python train.py --num_hidden_layers=11 --hidden_size=320 --num_attention_heads=5 --num_key_value_heads=1 --head_dim=64 --intermediate_size=768 --vocab_size=25376 --hidden_act="swiglu" --norm="rmsnorm" --norm_place="pre" --norm_eps=1e-05 --positions="rope" --rope_theta=500000.0 --rope_fraction=1.0 --qk_norm=false --attn_scale=0.125 --bias="none" --tie_word_embeddings=false --parallel_block=false --init="normal" --init_std_qkv=0.0294 --init_std_o=0.0 --init_std_up=0.0294 --init_std_down=0.0 --optimizer="muon_variant" --learning_rate=0.00796 --lr_mult_o=3.0 --beta1=0.93 --lr_head=0.00578 --max_grad_norm=2.0 --warmup_steps=200 --schedule="wsd" --decay_fraction=0.758 --decay_shape="linear" --final_lr_fraction=0.0 --batch_tokens=65536 --max_seq_len=512 --doc_mask=true --train_tokens=638900000 --max_steps=9749 --dataset="wikipedia_en"
Each number is 128 + 32 x the weight over its row's rms, rounded and kept within 0 to 255. Layers, rows and columns count from 0. Numbers have three digits each. The size before them is the row's rms in percent of the matrix's.

# q: layer 6 attention query, 320x320, rms 0.129, rows 40-42,104-105,167-169,231-233,295-297, columns 160-319
# k: layer 6 attention key, 64x320, rms 0.135, rows 39-41, columns 160-319
q167 075:163151071145164036156100090090128138149115131144064149121125173084132102134121148125114102121157143135194124194136102060101161097145154122159133067120164079164084195101127192164085098158084185102115127147114120103141120127095164125088088112123130114120155080133145091209147085073098113123107147123114095079121120099126153121099088100119121057112191172156114174167177156068209099143123158118110177093060134147149178123113139123088155155133060095158150144124104157110102125122096139
q231 107:154120076131116137125140083120138087103072084137082141153169151155063167168080112166058140112125114135154161107096116095112147151149143096109151086107100082167114121086134106114127120119185181121091161123101147115136067131157112136173123136171059142139120108137060173118120084059177043098034081145062144137112136172100178141090151130115122086119145061081132103096108140145142107114122079134115110161168141166143088125082119113226118145109129126130069124099110125179116185129127122
q295 092:156097149145104085086109167055111171107105157180097174183113105150127086145073082166100126168201084166114193105107096118101119150131077077171100114123136159196145160174138111141147074104156148112141107120181084166098103164125113147158132116127090112123090097162088141112148067045145113098116124141147106068148116132068099159102040130126113105052112148147102171113160141147125138125173172144089083095094121143086136122104104131122143146152087152136128157104112106111128157144122124
k39 092:097139109122117144095136113166096117141161117203131117178125134136151132081107084075153101136147160094101113173200136116157141108125133109157132169134117126093126121111116140094151142122095132145114136166146099185148113120106108134152137161139164144137096125136168168131138125140155143128121142079167083109094102190172093074076176150128164119136135180156103095137177151153167066138176153083127165121124098142202143080117137162108106131169062019108106168140115155160126162159136160
q40 090:201146088071115104159142139144118122078141094151127132157168131123078159105125156117147099196106132099157149151121100186225077141150085078147125149109102112111192137145154117121115107079128116180095134177167043126099145151136141181139104128080211077125141076161096098092103116157126173150114081134136145181156116139032134189136073128174112109152123108095156139073106123127214111105126133150128084072070138125143186103162167152091126088189073135137129138118108110129103172170162107
q104 096:165133127111163078109175138183118126126147148130161098102090139097119210071181159133122121127112115152202149138101082102118173165139137067157099121140194065144124162196134080092107129134093094179133152133111118176136110202111097105143131184076177064064126149148088122066133144116148160129099129133168162191079068135121169142151147136143138155163095130154167105144137111115219135176076130168092081166125129133106109123083136137142101099155130097143120116141099163137114125143142156
q168 090:114122142059126086107181133113073152106160053156156120144110114108146128092088158132181215121104137097107201110138172082107102120126083124114092073117141130137099082128097151152154146178138154108135089142127101101094118123125085168148053143103153143132113091130091167136197107209126161166194147134143111128085101090110106145144077061081129130095161127162147149025103162153059111154129100097080114077148134137157118169174121114134159109135119122134158106116102147100128113081107112
q232 105:106148136108127111176144125150129106117149100150189056136112083124084074113214132133060173140149139110161117119052065112119162117078128095117137110162154083117080143142164107126133134102081127066161113166133173187084079161125094125133092163198194160149126154143087108106130126063154118147125150160097158176154110185059133104121113163156110033170187085065122135136131164160103108140099168080117086112088139135107219122124133155108140156175087163128105138153111136128118116110104158
q296 107:145084109113162125088136140103073145160147156187190097123113102116109093110094123121185139142116166112128154108103097145116157168116150088094150090132182123104136155151126127119118115115139095092209078157182124105088147095148162086053076205155132172170170155137076147107094190085123123155140121092152173152119091112125130177120143126121111065102166092176081128108118142148123091198106144105060075143097123119148134075143161140124157197153113141143163146149105132114124129108137112
k40 092:197143124155129128145116127148125135120089247182151207131154166102107120103155127047119116156119118062152134111044146074131108105149172133110079139123151101094099127100149092150140131095153136149165158154134139027129089170124121154128162094122119147092153150127119126184146118159201103128115143172170107182125119114115131095168088098169172133171128179160121096099078155115093102068130131089145163094157092073160033183130116094097101123141097149195152191108149140151132134109165111
q41 083:131168158169156143063124210076110107117143147164137117105153068165136059138137159105129087157092133161144186121134095064076075089182152146149111178119081149128143177128144198105103089071116094151078125138111084077086121134131098140118063094176138105136071082194100151145104100158121185111091083117120159050101135126117144119145153179177108142148098152065115090104176098152120156126136076111094059077117085113151127100088119130090130080141107145131122106133161121131153112134100194
q105 093:141109119122132117120116140115141132103212083110120090175129102116083141108132122123137105142077025092147159099148116130184076140142153167109123118054161159121158148114097176122128129139159150165140084117068070085128135137118133137182149148131160103147064080191183062100124087123152122100133234097124154175119179119119178104120121117160111172122177165111175147170174106104099092129067121108163130157104114127074085110072157113106153089189098098151124135140185153108141087172103161
q169 094:123099123126158079109119091172199168148118111114090160121130123085168178090107130147071139083157188088114138130074126114178100110147144084169158104090177159165106079081182130167167113185117175080156095101124107146089164139166153155131106100178117108131149108115160128099146140078144103119111164204135126102100145131131126062073111080101073117123151107124145169068156150126108122120134129071111115122116201166117168109108076122136180071081186090108140124159092160139023101128187115
q233 107:160165156082139105194083156183193190165122182162112074169117123103143127130160140114102123115055106055130110171120136113146137122192107089157077133067184109159090165123119127156106082165141137149130112072161168128135160119172135072105091080076068153141108097149166129098176122106092102097128145138147108128160164157161126148090120154098118122176117133148170146170118171168129145108116113136152189146141115117112071169141059120117102117113157117118172151084098129161155121167081126
q297 103:087129096118117137156179149106175152173144122152138080116130114088133142165108124110111141112143055138150169147072095118112162161127106172145078112045136154151130083124089174106143094073144095113139178153138167112071121089167137096128174123189125146154105081104070169086142080123099171177137117104150126154124154082135161114087158109099134144151122142168112119156121182171086142143118142151144087153136059145094160180079150146159132161166117140177086122132173116173127074149174101
k41 093:161064150164188088082171111112181148095129116178145204135125146164123124119074158124158118106148167108138159167097131143136084100108115100122169068218125178118070068146117161165173126122156139103144127100145056178113106149156154139098079064181077113147134139156130138178142103204104156101192110141159130129136150126141110153142087113079108114110209100138135163097160119139130140136144120108133067100144135145103112082099134092116166123158120154137142081137108133144118128079125153
q42 090:162113079112105150107095092178114102145073056125084150171046148060131171116146095164114122181144123084131143099099173156158085149123119173100093092089145189114126106092177119129168133120131149081143135102111153139179116134225115097144199175150116072070160056165159123120122141117156101184150132046163072167157133168111111093156136198074139093138139168162093085172121121093082095120107126155075137141130160139128116121160122139143168098164082122128095059128093161113074126147098100